config.yaml
num_hidden_layers: 12
num_attention_heads: 9
head_dim: 128
intermediate_size: 3072
rope_fraction: 0.5
qk_norm: true
bias: "none"
init_std_qkv: 0.018
init_std_o: 0.0
init_std_up: 0.018
optimizer: "adamw"
beta1: 0.95
decay_fraction: 0.654
max_seq_len: 1024
Each number is 50 + 10 x the weight over its row's rms, rounded and kept within 0 to 99. Layers, rows and columns count from 0. The size before them is the row's rms in percent of the matrix's.

# v: layer 8 attention value, 384x768, rms 0.026, rows 284-310, columns 576-639
# o: layer 8 attention output (transposed), 1152x768, rms 0.0258, rows 796-821,924-949,1052-1077, columns 576-639
v284 098:36 52 53 48 31 38 49 45 58 63 58 36 35 37 41 56 46 54 54 50 44 55 50 57 64 56 23 39 55 48 40 40 57 50 55 30 60 59 55 45 45 53 41 61 58 42 47 49 48 52 37 56 38 50 51 54 49 46 43 45 27 51 49 50
o796 109:72 59 50 52 50 28 42 55 53 44 85 33 48 45 41 66 23 63 48 35 56 59 43 46 44 48 44 49 45 54 43 43 73 55 49 61 40 59 50 52 50 56 59 54 39 45 41 49 47 60 56 60 37 45 46 52 42 49 45 45 59 56 40 50
o924 080:56 31 47 42 43 44 56 53 50 40 61 30 49 57 63 47 42 51 42 58 36 68 46 31 57 58 40 67 47 39 49 41 59 52 66 36 53 53 53 55 54 49 38 46 52 41 32 58 51 51 56 67 52 44 44 61 52 32 43 54 38 58 42 86
o1052 106:56 54 45 51 48 47 56 43 46 48 51 41 68 47 53 51 59 55 57 51 43 57 59 46 47 49 63 54 61 54 57 65 49 38 58 49 56 36 55 43 72 48 44 29 52 54 40 60 78 57 66 33 68 38 45 38 53 62 38 45 63 59 63 55
v285 111:54 50 49 24 60 40 49 30 41 43 39 53 56 43 47 53 44 33 67 69 55 33 54 56 57 42 57 40 48 58 53 57 52 57 51 41 75 48 58 54 37 57 55 47 34 49 52 69 49 46 59 62 51 49 67 51 60 49 50 37 49 48 51 50
o797 114:55 51 55 59 48 55 56 45 51 43 25 34 63 46 54 48 47 34 56 42 46 39 39 37 54 64 71 32 44 64 56 48 57 55 52 58 46 37 51 47 39 55 56 56 45 35 66 42 35 46 55 48 42 49 43 51 51 61 60 44 53 29 52 40
o925 090:73 58 40 59 45 69 68 35 41 47 50 60 61 51 38 60 53 45 56 44 62 46 69 55 73 67 60 57 44 55 51 37 45 48 24 46 32 48 54 47 40 49 56 61 52 47 58 53 50 46 56 39 56 54 56 50 36 69 77 47 51 46 62 25
o1053 115:45 58 49 57 48 45 48 56 44 43 57 54 57 62 62 42 45 71 32 40 54 72 48 38 57 62 45 49 64 49 44 29 43 47 57 48 25 61 34 54 65 33 48 40 62 52 31 45 41 58 41 63 61 62 45 46 42 50 51 58 44 57 63 39
v286 104:53 55 45 39 61 60 53 48 54 44 47 68 52 43 21 55 49 71 38 56 52 39 42 62 53 53 58 43 52 41 57 52 42 62 31 46 72 52 61 65 67 55 62 64 61 53 46 53 70 43 52 50 52 64 34 47 57 70 49 56 53 32 77 58
o798 102:67 66 40 56 52 48 40 37 45 45 46 47 54 64 70 51 54 42 46 53 67 37 64 58 51 48 55 49 41 35 62 55 42 45 42 53 45 54 55 65 63 54 71 34 59 54 65 60 38 45 51 66 37 39 34 44 58 57 41 69 45 40 44 59
o926 093:53 67 33 41 54 31 35 48 35 44 55 44 43 59 38 31 35 51 41 61 48 36 49 48 42 54 76 34 47 44 47 59 53 67 51 57 56 55 48 43 54 48 56 45 64 70 68 62 46 52 38 63 38 63 31 40 49 45 50 57 63 70 64 46
o1054 111:52 35 44 61 45 57 50 56 40 51 40 36 52 37 41 41 46 58 45 47 71 66 76 40 44 69 43 54 63 68 43 43 64 45 58 51 41 32 32 31 57 37 39 42 39 61 50 54 21 43 42 46 43 56 46 49 40 49 49 33 48 53 55 44
v287 102:31 52 50 53 49 53 66 54 63 63 54 41 65 64 46 49 47 68 55 49 45 70 56 70 50 44 44 54 58 60 55 85 35 61 61 41 55 38 50 58 71 36 66 49 65 58 68 45 47 56 38 52 46 50 52 40 60 69 39 60 14 36 42 47
o799 096:53 36 55 63 41 53 42 46 49 49 50 35 36 36 73 51 36 66 51 39 55 72 51 67 41 37 49 66 36 61 43 57 30 37 53 62 40 46 47 59 65 48 43 37 56 61 35 49 32 49 40 51 67 43 56 38 32 58 45 80 62 48 52 44
o927 091:35 35 65 48 55 46 46 46 61 47 44 42 28 57 73 48 58 67 49 42 39 49 31 63 55 45 52 75 52 53 33 70 37 48 43 54 32 57 54 59 47 71 25 35 60 58 37 41 35 47 41 55 57 44 36 49 30 43 49 75 48 44 42 44
o1055 108:50 64 27 55 48 46 42 46 34 36 37 50 43 31 44 46 54 50 61 63 58 45 62 44 43 50 50 51 62 55 47 26 57 43 50 30 53 57 49 49 38 40 32 57 39 54 60 60 42 54 54 40 46 62 41 44 48 50 60 50 63 75 55 35
v288 104:53 72 64 45 38 35 58 58 46 37 46 54 56 56 51 49 50 48 57 51 71 53 45 70 40 60 58 60 46 40 60 54 64 47 34 54 53 45 55 66 60 52 39 32 67 47 54 61 64 54 45 56 52 53 36 51 55 38 64 51 56 36 39 69
o800 112:54 53 47 46 39 64 59 55 53 46 50 53 58 37 61 54 61 70 39 44 51 64 39 66 52 43 50 70 39 53 62 47 55 58 31 41 38 51 42 67 43 51 40 61 64 49 44 68 54 50 54 45 55 48 55 42 30 67 45 32 61 28 45 63
o928 089:41 48 51 41 42 41 35 62 43 33 44 38 52 74 70 50 57 61 41 44 54 66 59 62 41 45 44 56 45 61 62 48 48 57 49 52 37 34 38 69 42 64 38 44 48 57 26 49 53 68 60 54 53 45 50 44 54 76 44 40 49 44 32 74
o1056 100:50 34 54 50 61 55 17 34 52 51 50 45 52 49 52 36 52 36 32 37 46 52 42 40 65 51 45 55 62 43 38 32 43 59 54 59 53 37 56 39 62 43 61 72 46 49 43 40 45 50 40 45 56 41 58 61 64 45 42 50 54 72 57 33
v289 102:52 49 36 33 45 39 55 55 45 47 48 49 32 56 54 54 60 55 57 42 60 60 51 60 47 48 31 52 42 64 61 47 61 59 42 41 53 50 46 45 44 52 54 38 81 57 61 30 35 53 43 66 41 52 39 66 64 61 45 41 51 45 38 52
o801 103:52 45 38 65 50 43 71 82 26 63 47 48 58 41 53 57 46 64 41 46 41 66 52 52 74 62 40 29 40 53 62 51 65 58 55 42 51 36 40 42 42 68 23 40 52 67 46 76 68 48 47 46 63 57 47 64 46 60 29 29 50 56 47 50
o929 094:42 40 51 50 52 51 76 65 40 41 45 42 60 45 55 41 49 56 58 51 55 59 68 50 62 61 52 54 66 73 67 54 64 51 43 52 40 47 64 53 42 44 15 38 39 71 56 55 67 46 42 58 75 51 49 46 42 59 39 42 35 55 43 55
o1057 105:32 42 74 49 55 47 30 51 59 37 40 52 60 64 52 55 44 39 47 65 47 44 49 57 42 55 61 46 46 39 34 42 45 33 40 51 54 52 65 49 59 30 45 66 37 59 35 58 59 43 42 59 50 52 55 46 47 50 71 41 47 51 54 59
v290 104:63 62 50 52 45 46 52 33 46 48 42 55 46 64 57 44 61 63 46 58 62 41 38 45 48 47 61 50 44 58 42 33 49 47 67 47 42 56 12 51 40 61 41 56 39 45 52 51 48 50 45 54 38 56 52 50 49 45 25 55 56 54 54 62
o802 111:62 60 66 39 56 36 40 54 33 45 60 46 32 59 41 63 67 40 44 36 71 59 33 47 40 50 57 16 42 43 53 60 53 49 72 52 74 59 34 65 38 65 65 39 46 50 46 45 40 51 49 65 44 57 48 45 57 26 57 66 50 45 51 45
o930 093:39 56 66 37 51 47 49 42 42 57 56 51 55 57 48 66 56 67 49 45 61 61 27 44 48 50 51 33 57 39 50 56 49 50 61 51 57 47 56 61 41 63 53 62 52 44 38 38 44 43 56 58 53 51 53 48 58 40 46 62 44 32 51 51
o1058 100:24 56 44 49 47 63 47 37 52 50 68 50 51 32 58 54 42 30 72 54 17 46 50 48 53 31 44 65 43 50 52 51 45 49 54 64 62 45 57 52 52 45 54 45 49 45 52 35 51 40 69 51 69 41 44 51 60 52 53 49 42 45 36 39
v291 100:55 40 51 41 59 47 32 41 38 51 50 51 51 54 53 43 51 57 53 43 48 50 41 52 46 54 75 51 68 56 54 58 53 59 59 58 66 54 49 58 39 57 48 55 30 48 73 72 40 42 44 52 42 44 57 45 56 50 44 47 50 50 51 34
o803 106:64 64 50 55 37 48 37 41 49 41 35 55 47 47 61 36 55 44 51 56 51 60 56 52 50 55 39 43 61 63 50 31 37 39 61 42 55 53 40 50 65 38 53 29 53 56 67 61 52 33 45 43 36 59 51 46 42 49 58 94 41 76 50 34
o931 091:61 40 44 42 35 55 53 42 50 49 55 54 55 52 43 50 69 53 56 53 59 68 47 57 58 47 52 44 46 59 64 60 26 50 53 52 42 61 33 37 67 59 62 53 39 65 54 48 66 30 38 63 51 57 56 47 44 67 33 60 55 41 58 57
o1059 101:43 42 69 34 39 43 63 43 50 36 48 42 62 38 40 51 38 42 55 44 36 45 44 36 45 38 75 58 39 26 51 62 41 58 55 51 65 53 39 48 62 42 70 60 57 54 21 45 56 43 53 58 55 60 45 43 48 50 52 37 42 35 43 78
v292 105:36 40 46 51 51 34 57 40 67 52 39 54 48 49 63 44 47 71 43 31 38 49 54 45 60 58 56 43 53 39 48 41 60 50 48 49 46 59 46 39 48 42 41 55 38 56 46 48 39 52 41 59 44 51 46 64 57 37 42 67 69 60 60 51
o804 106:45 43 51 44 48 41 67 42 41 46 61 56 51 42 54 55 54 55 45 40 52 51 54 39 45 48 52 43 46 60 50 44 65 44 49 55 46 45 39 32 46 67 52 45 42 58 47 30 48 31 56 48 42 48 53 57 54 41 36 42 55 65 56 51
o932 088:61 63 56 52 47 54 51 47 46 50 47 36 65 60 69 50 45 44 44 39 51 56 51 40 41 42 35 39 59 47 41 45 54 48 66 66 55 39 46 51 54 61 57 33 42 43 47 35 49 27 64 53 48 49 50 64 64 43 55 52 41 53 45 72
o1060 113:47 54 57 52 47 59 47 61 45 48 55 42 47 51 53 51 46 42 30 49 50 51 33 57 56 30 51 49 33 53 62 64 51 74 47 58 61 47 57 72 38 54 56 43 64 42 45 39 57 52 60 48 51 45 59 35 54 64 45 53 45 33 34 66
v293 105:63 55 41 65 54 61 42 49 45 34 51 61 56 48 38 46 78 54 58 39 39 53 57 25 59 54 49 55 33 51 63 50 58 51 61 49 53 49 48 29 52 41 57 51 49 45 50 60 57 59 55 60 37 52 51 45 39 48 48 31 72 47 59 40
o805 110:48 65 40 56 49 35 46 39 54 57 48 67 49 64 60 28 53 42 52 46 48 49 49 29 60 43 55 68 50 36 68 61 59 56 52 54 61 55 28 53 34 50 57 52 59 59 66 63 52 52 60 60 52 57 53 56 53 51 46 65 48 45 49 46
o933 093:62 70 41 54 34 57 59 40 41 60 38 65 45 45 64 31 49 35 59 46 51 43 53 37 74 55 55 45 42 41 36 54 61 51 52 58 42 49 30 50 49 36 62 59 41 55 73 54 53 59 39 54 66 57 60 56 52 50 52 58 60 48 61 36
o1061 115:53 52 67 59 52 52 48 44 48 56 62 42 60 50 40 54 25 63 32 50 47 52 62 58 38 52 47 32 48 48 38 46 54 66 41 54 40 58 56 62 47 43 59 39 55 44 44 38 36 51 52 54 59 55 57 63 53 43 60 51 52 58 56 61
v294 100:52 46 57 37 48 65 43 66 59 58 43 66 54 43 28 51 55 53 68 76 32 43 43 38 75 60 57 34 41 44 50 45 29 54 60 72 51 61 46 35 46 58 57 56 49 55 54 51 60 48 40 19 49 35 68 34 49 54 48 58 36 59 49 33
o806 098:46 49 54 33 44 54 42 56 47 34 44 53 36 62 23 68 50 25 56 48 53 43 51 48 52 39 58 32 37 36 61 52 36 59 45 56 67 61 52 39 53 39 45 45 60 48 40 46 70 52 64 55 45 43 42 46 54 53 49 71 51 65 47 36
o934 088:53 39 54 42 45 64 52 58 53 75 40 69 54 41 41 48 27 43 40 58 41 38 50 51 54 44 54 43 30 30 41 37 39 61 40 53 52 42 32 43 65 37 57 60 59 61 52 48 42 51 49 72 55 51 44 54 56 51 54 62 41 52 48 28
o1062 108:63 66 44 48 49 40 54 37 38 46 60 48 54 55 66 43 32 50 45 48 55 50 55 56 37 51 54 52 53 37 69 50 62 58 66 32 51 59 46 69 30 57 38 47 49 59 56 53 44 64 61 64 40 51 50 59 47 44 50 49 62 45 50 62
v295 108:49 53 42 41 56 47 45 29 72 37 38 41 48 44 56 58 43 41 62 55 61 32 56 36 56 61 51 41 62 58 57 51 52 35 49 50 58 47 57 61 42 62 58 55 36 53 64 49 52 51 47 46 40 48 51 49 57 48 53 52 57 38 43 45
o807 113:74 76 42 49 42 61 40 38 44 46 26 47 63 48 45 47 43 22 65 49 68 33 59 49 37 58 49 36 62 49 49 31 63 51 29 60 51 59 34 37 29 49 63 55 43 46 68 46 45 43 53 52 32 47 42 59 44 48 44 69 39 50 57 60
o935 083:56 61 43 46 50 45 54 52 51 44 35 52 56 56 56 44 46 32 52 53 61 50 40 60 30 42 46 40 62 64 54 32 63 59 52 64 42 50 48 57 41 58 47 51 78 57 57 36 67 31 43 60 43 28 46 60 31 55 44 78 36 63 49 51
o1063 112:34 45 69 43 44 45 66 55 65 49 65 54 44 51 49 47 39 73 37 41 41 61 39 52 54 48 59 87 41 50 56 56 49 58 65 65 57 48 44 59 45 53 44 40 56 51 43 52 55 50 72 43 78 42 50 48 47 67 40 46 51 54 52 64
v296 109:51 50 62 64 32 74 51 59 45 37 34 50 57 53 40 39 65 32 33 46 44 39 56 44 50 45 72 55 61 51 48 44 30 29 47 43 34 44 39 37 40 55 34 56 45 50 39 66 60 52 19 52 65 55 44 59 51 48 78 50 55 41 57 31
o808 109:53 54 55 38 39 70 51 37 38 59 63 59 50 50 59 55 52 41 50 45 58 38 45 59 50 48 61 48 50 41 53 62 33 50 48 44 53 59 46 41 48 49 77 46 35 61 42 46 39 62 29 46 67 48 55 34 32 30 63 89 48 37 37 46
o936 092:49 63 52 43 58 65 35 35 38 33 60 29 37 61 42 55 62 53 71 39 46 53 56 45 56 39 54 48 66 39 46 50 29 46 47 45 51 53 43 40 50 56 74 29 43 58 43 54 43 58 41 32 32 37 52 55 58 40 64 58 67 41 46 42
o1064 113:42 47 64 49 40 37 53 56 55 63 52 51 53 47 57 70 40 58 50 30 45 50 59 54 49 45 32 55 42 60 37 49 56 79 57 48 44 44 56 72 49 58 57 48 56 40 69 32 53 56 70 57 49 31 57 64 50 60 26 58 40 58 44 45
v297 096:32 44 56 52 39 40 60 39 60 44 57 53 65 44 46 47 55 59 61 41 54 41 47 66 59 54 58 63 57 38 59 50 40 48 50 59 52 59 38 67 39 62 45 62 59 54 48 66 53 36 51 65 61 40 45 29 59 43 69 51 44 61 47 56
o809 099:35 41 48 56 47 48 58 53 64 47 47 67 30 44 64 50 52 48 67 40 59 55 48 49 60 38 62 46 51 36 59 47 31 36 51 60 53 52 35 61 37 58 63 54 35 43 49 39 53 43 57 40 47 70 46 42 54 51 55 41 53 46 53 49
o937 090:43 62 49 55 52 49 50 50 57 61 60 67 42 47 55 68 37 55 69 34 58 62 30 58 52 41 49 43 49 47 56 51 30 38 50 51 53 52 44 39 55 63 71 52 47 33 67 27 67 46 34 61 46 66 43 51 62 53 53 54 40 53 43 33
o1065 097:72 54 48 49 48 52 49 42 61 49 58 34 47 55 44 56 59 40 52 37 52 54 50 54 51 60 51 60 60 62 37 48 59 49 44 46 52 58 55 37 10 57 30 38 44 40 63 39 38 38 40 48 37 55 51 48 44 43 62 52 62 46 46 49
v298 100:63 45 54 40 45 49 45 51 62 42 40 42 51 60 39 69 68 44 53 32 44 55 44 44 63 47 50 60 62 45 43 50 52 42 39 47 48 46 39 40 58 52 56 27 64 43 31 54 59 59 41 65 59 42 51 45 48 35 42 59 51 33 61 56
o810 104:71 49 51 50 32 48 45 48 49 60 57 66 61 70 47 53 44 46 41 37 44 67 58 46 70 52 47 66 59 50 49 58 41 48 50 64 45 44 28 43 49 50 54 44 26 52 73 48 50 48 33 56 39 42 52 55 61 55 40 70 47 57 54 51
o938 096:61 51 46 46 44 50 55 44 65 50 49 42 40 58 42 57 65 42 55 31 52 69 63 68 63 53 53 67 65 72 51 46 50 55 52 56 56 38 58 44 45 44 50 33 17 41 82 51 38 43 49 47 50 44 35 61 49 56 58 53 61 44 45 42
o1066 093:53 41 55 48 58 53 61 55 47 66 43 49 45 56 41 52 60 46 39 70 59 46 50 78 52 47 32 54 44 53 55 55 48 54 77 42 48 57 73 59 45 48 48 69 45 58 59 54 46 36 52 39 65 61 57 56 42 66 64 38 60 50 45 64
v299 108:29 43 49 66 41 35 43 55 54 34 50 55 43 45 63 46 52 58 67 50 66 51 44 42 61 62 29 59 52 59 51 53 65 30 34 24 58 51 58 59 64 47 45 42 36 51 61 45 65 59 50 58 55 64 59 44 39 50 56 47 44 34 46 61
o811 113:64 52 47 53 32 45 66 71 55 37 39 53 47 60 58 50 60 53 27 43 51 55 54 57 52 41 27 48 69 74 39 48 59 45 54 52 53 53 73 51 46 74 45 42 39 44 63 38 42 40 58 56 33 56 61 51 47 46 24 32 47 51 50 48
o939 097:44 49 34 46 37 41 64 62 48 50 40 53 44 55 66 48 41 55 54 49 53 54 41 51 55 45 53 49 65 62 44 49 61 30 59 45 38 61 78 33 49 78 33 43 41 46 52 41 58 43 43 61 57 58 43 56 58 44 37 60 42 53 43 62
o1067 106:40 48 60 54 52 59 62 35 64 55 58 34 64 26 39 47 48 63 41 54 45 47 36 57 45 50 63 57 47 46 46 46 52 42 58 60 50 47 43 43 44 50 44 35 56 61 48 54 32 46 25 38 43 41 54 59 54 38 59 60 60 57 44 67
v300 095:66 39 44 58 62 52 58 40 52 43 60 68 46 41 60 64 51 66 56 38 48 44 46 53 35 50 56 34 46 41 54 51 50 58 49 75 52 52 48 43 54 70 63 53 56 53 29 45 42 39 54 57 49 48 49 29 54 58 50 41 62 50 45 36
o812 099:44 57 55 57 44 56 34 44 60 53 40 54 44 47 47 23 52 41 64 49 39 30 49 30 61 74 54 60 49 52 52 51 58 41 52 78 52 42 42 43 42 48 56 71 51 46 62 55 51 50 39 57 43 39 42 51 60 51 48 43 44 53 54 63
o940 090:60 46 40 65 37 59 54 45 63 55 60 51 56 50 34 45 32 52 48 53 53 48 55 45 51 61 27 58 45 40 62 35 73 66 45 62 55 43 27 28 40 31 54 54 43 39 53 58 36 42 47 34 53 36 46 40 56 51 72 28 51 46 60 31
o1068 106:56 46 50 57 53 61 37 59 44 48 63 57 52 58 53 39 55 44 49 66 65 60 65 63 45 42 44 42 40 48 41 28 44 49 49 54 39 57 46 62 47 38 51 49 38 51 65 38 57 49 33 41 56 57 42 46 23 53 57 62 38 59 52 55
v301 095:64 75 37 58 41 59 46 55 29 51 49 43 69 54 64 50 60 48 36 52 44 28 58 59 42 44 67 72 56 59 49 65 31 60 55 52 56 65 67 58 54 52 42 50 50 39 66 75 55 55 40 54 48 48 76 62 52 61 54 48 70 41 23 35
o813 101:46 56 61 47 49 59 42 46 54 44 46 52 48 40 63 40 56 41 71 52 37 55 52 57 33 51 48 52 44 43 55 77 42 67 62 48 70 52 49 64 46 49 67 45 62 49 41 62 30 69 52 45 73 44 67 52 45 45 73 69 43 39 38 70
o941 088:51 66 46 60 53 64 80 49 38 53 50 48 44 33 82 51 59 58 74 40 40 44 63 59 54 56 57 50 51 46 17 62 51 57 50 55 45 45 54 50 58 56 48 49 50 48 53 48 46 55 36 53 52 39 76 59 51 48 62 63 40 47 52 41
o1069 100:44 46 57 60 46 37 50 54 63 49 50 53 46 40 47 69 16 56 53 39 43 72 44 34 55 53 37 32 47 35 47 45 63 58 46 50 53 44 35 37 49 53 62 35 40 47 27 39 52 45 60 57 42 55 48 52 51 63 44 41 51 78 53 51
v302 094:37 63 64 72 40 50 50 71 51 51 61 55 54 48 52 51 30 42 56 58 58 50 41 65 58 54 44 62 43 38 67 45 70 50 60 30 51 50 62 45 55 48 54 50 42 49 60 49 49 45 59 49 54 57 49 55 40 54 31 47 36 63 50 47
o814 100:63 51 63 66 12 45 47 52 36 56 53 57 64 51 62 53 45 63 47 46 42 33 42 54 51 53 42 69 42 51 43 44 49 45 64 50 54 40 45 54 57 64 60 45 54 52 53 69 41 34 35 46 59 42 42 50 39 44 39 59 60 40 51 53
o942 094:56 50 61 53 38 38 47 52 48 47 54 54 37 58 51 41 49 59 39 51 19 42 38 54 41 53 48 48 50 48 40 47 45 49 60 46 60 52 52 58 43 61 49 25 55 43 43 64 37 64 53 34 68 48 32 56 48 41 50 63 58 42 57 68
o1070 093:58 55 43 64 59 64 61 51 45 55 41 50 38 56 47 39 70 56 32 49 39 67 52 43 59 55 40 22 48 55 33 56 41 57 62 73 44 45 43 41 73 57 62 25 63 37 52 43 45 69 57 21 41 55 47 67 58 49 43 51 57 35 47 62
v303 109:43 33 46 28 54 54 37 34 49 52 50 41 48 42 50 41 34 48 45 55 24 52 50 57 37 51 48 53 62 71 53 50 35 52 50 42 57 90 64 49 46 47 50 43 53 40 53 61 27 44 57 50 56 43 42 59 62 41 61 48 55 53 41 36
o815 114:25 54 49 28 63 32 45 30 41 37 57 44 54 61 55 48 25 40 61 57 45 56 42 63 35 55 42 47 45 58 50 60 68 59 64 38 56 57 56 75 58 68 60 51 51 61 40 52 52 46 50 61 44 62 41 51 52 68 55 48 36 61 40 43
o943 098:50 44 62 28 57 50 43 37 41 39 48 50 47 45 45 66 41 52 61 41 36 58 77 53 35 44 28 35 44 62 44 60 65 57 52 44 50 47 65 59 57 50 40 70 51 42 48 66 57 54 32 52 32 35 55 63 45 69 58 35 38 56 29 46
o1071 104:66 48 39 49 65 48 60 61 63 58 43 69 55 59 45 60 60 38 34 48 43 52 59 43 60 44 43 51 55 45 68 63 38 53 46 62 54 49 44 35 51 55 41 60 46 54 55 43 65 53 63 44 56 46 46 54 50 46 50 42 54 36 48 56
v304 097:55 40 28 46 61 60 50 47 37 50 55 56 40 55 49 72 44 54 49 48 48 33 52 51 42 61 50 51 64 59 46 49 55 40 45 67 44 48 55 69 73 67 55 42 33 48 46 44 57 46 49 51 52 43 40 47 50 35 34 37 72 43 57 77
o816 094:51 35 47 37 45 42 52 53 49 41 36 51 53 44 48 46 48 59 58 50 36 50 53 39 57 47 52 35 42 69 39 50 40 52 43 42 52 49 53 51 58 62 37 35 49 38 56 54 59 55 60 56 31 47 47 41 70 52 48 44 29 56 49 61
o944 096:52 46 34 53 67 41 42 55 64 49 43 56 45 39 35 58 42 41 35 66 40 52 29 45 47 37 51 25 60 61 64 42 50 53 70 41 61 46 55 56 50 48 56 42 51 52 61 56 60 43 59 59 31 63 46 35 44 60 53 63 42 45 37 51
o1072 104:33 55 64 47 41 41 49 56 77 50 56 61 38 53 42 51 41 41 57 55 48 60 36 59 48 42 34 57 36 39 47 44 47 58 63 42 56 58 45 20 36 31 36 65 40 52 52 49 64 46 47 45 48 52 48 43 40 63 59 59 38 52 33 47
v305 105:40 61 46 56 46 66 49 61 39 38 49 44 39 36 56 53 41 37 43 43 35 32 43 52 54 35 36 58 65 55 54 38 49 38 51 46 57 47 48 49 54 48 34 33 61 44 46 25 44 48 72 63 54 39 60 55 48 61 63 66 54 51 54 51
o817 111:54 51 57 48 52 38 61 56 54 48 59 60 73 31 41 23 52 54 58 70 37 45 48 28 51 57 52 40 50 58 42 59 46 55 59 71 51 58 49 35 53 49 45 55 55 54 54 47 66 44 41 40 49 68 45 52 51 54 63 43 49 55 56 49
o945 092:52 54 67 48 55 43 56 35 43 42 32 60 61 42 37 46 62 43 40 42 43 53 55 51 42 48 48 41 51 59 66 67 57 46 46 58 48 39 72 45 38 44 83 49 64 68 41 49 60 61 51 38 65 50 47 38 49 55 59 50 55 48 46 40
o1073 110:59 41 73 53 57 51 52 42 65 60 55 59 45 77 51 41 60 59 48 46 69 59 63 71 30 47 60 43 34 55 34 49 56 60 56 43 60 62 59 51 36 51 62 41 27 56 37 48 54 65 45 47 64 42 45 61 57 31 47 51 49 62 43 54
v306 100:48 64 45 60 59 55 54 55 60 45 55 56 51 40 53 43 53 63 59 35 40 49 55 43 49 56 52 49 29 36 52 57 42 62 49 51 34 48 68 42 32 48 55 34 38 60 53 48 49 60 64 66 34 57 55 61 51 43 35 48 65 52 41 47
o818 106:30 61 60 48 50 44 51 50 51 51 53 48 44 39 58 42 59 55 57 34 58 49 57 40 50 63 55 34 63 52 36 46 33 55 57 33 35 41 41 45 39 50 54 61 40 54 34 62 50 41 32 67 59 48 48 35 57 72 52 43 48 44 54 46
o946 087:57 49 59 53 35 50 44 62 42 55 61 43 40 44 71 56 55 58 41 48 64 51 75 63 48 68 67 60 41 42 45 41 35 53 62 40 48 45 47 49 40 45 58 61 42 37 39 63 63 55 57 59 47 59 48 48 51 49 59 42 26 39 52 64
o1074 107:38 53 48 30 59 49 42 45 33 52 62 38 48 57 55 59 42 60 47 68 35 57 40 51 48 37 53 48 47 65 47 51 53 48 46 47 64 51 55 69 63 68 66 62 66 35 34 52 57 56 61 38 59 54 40 38 63 51 61 58 41 38 56 54
v307 106:51 51 46 54 49 59 53 28 58 52 50 56 43 59 56 62 31 41 52 47 49 67 48 60 53 60 57 27 52 42 42 52 54 30 56 24 38 38 44 45 27 42 56 62 36 54 53 50 43 44 44 50 50 50 64 56 60 36 51 59 29 60 41 64
o819 108:52 46 37 54 46 69 51 47 39 43 53 42 43 32 36 31 38 50 60 49 44 57 51 67 39 58 42 58 53 62 43 43 54 48 61 47 45 46 33 46 37 31 73 77 37 53 52 59 37 26 33 55 48 57 64 48 48 59 49 49 44 76 56 44
o947 098:45 27 41 57 46 55 47 49 48 66 56 43 35 24 49 42 36 48 52 47 46 62 64 60 48 56 42 57 42 58 55 35 51 39 47 49 54 57 39 43 49 56 36 37 48 40 59 73 34 31 35 59 44 34 42 62 51 57 58 57 53 61 63 44
o1075 106:54 47 44 42 31 29 42 60 42 47 59 45 48 56 56 45 75 51 49 62 45 57 52 25 68 44 54 49 46 54 60 55 55 28 52 63 64 48 57 53 55 61 39 42 56 33 54 48 58 55 59 62 55 47 41 27 62 52 37 46 65 23 59 53
v308 106:50 50 52 23 60 59 46 63 47 60 38 60 52 38 58 57 55 52 69 66 56 54 61 34 45 51 42 61 46 61 48 47 68 67 33 64 59 42 75 56 44 51 48 51 62 51 60 33 57 57 58 42 48 35 50 54 53 62 40 47 40 60 49 43
o820 105:44 34 48 52 44 66 51 66 46 40 25 43 46 39 43 39 55 52 39 75 45 56 65 51 45 35 37 50 73 56 58 41 33 46 54 38 50 53 43 52 47 51 32 60 55 64 64 70 44 53 49 43 51 55 46 69 58 61 44 42 70 56 66 54
o948 095:61 33 48 63 36 50 56 58 61 66 49 68 55 42 50 48 57 48 40 66 58 41 61 48 51 39 41 61 57 51 55 41 44 51 45 49 36 38 43 63 51 72 30 69 53 79 60 47 48 53 43 55 70 57 60 43 44 56 35 38 44 45 55 52
o1076 115:56 44 30 50 43 33 47 33 51 31 50 44 66 48 49 47 27 71 34 56 44 50 42 45 39 46 62 47 49 36 42 36 32 38 63 55 58 56 47 46 57 47 50 42 47 66 36 47 38 46 32 57 45 56 43 42 46 40 54 42 58 43 54 64
v309 105:44 31 61 45 60 47 49 46 43 43 50 53 65 60 41 51 52 43 65 40 43 42 40 60 42 43 48 70 50 51 54 61 69 60 49 57 55 46 45 39 47 53 49 71 53 50 38 42 65 46 70 53 69 38 58 60 51 51 61 27 48 52 61 50
o821 111:50 45 61 54 41 45 50 41 56 42 52 56 42 82 29 56 63 41 65 56 60 47 55 39 50 57 51 42 55 47 49 37 55 39 47 47 47 52 66 72 41 40 68 79 28 43 41 48 55 38 61 33 35 60 60 66 58 51 54 56 48 66 66 36
o949 087:38 48 55 53 44 50 43 51 54 53 49 69 51 48 42 64 55 39 51 49 52 47 53 49 50 47 55 31 49 57 59 43 44 52 52 49 58 39 58 65 52 39 73 91 54 55 63 47 66 58 46 19 59 62 59 54 51 66 38 46 46 56 48 38
o1077 106:74 54 44 63 57 59 48 45 55 53 43 53 45 36 59 36 52 44 40 46 35 47 47 55 54 70 52 43 30 44 38 38 28 50 49 53 58 53 48 57 47 46 41 29 62 52 54 59 35 39 29 58 39 49 44 51 29 44 46 62 53 39 47 65
v310 105:33 66 43 52 47 63 56 53 63 39 57 42 40 31 52 41 58 47 39 48 66 54 58 49 52 64 34 39 59 54 47 44 48 45 49 45 59 34 32 47 35 57 46 47 39 54 41 57 47 43 39 50 43 57 50 52 31 52 50 49 52 52 56 39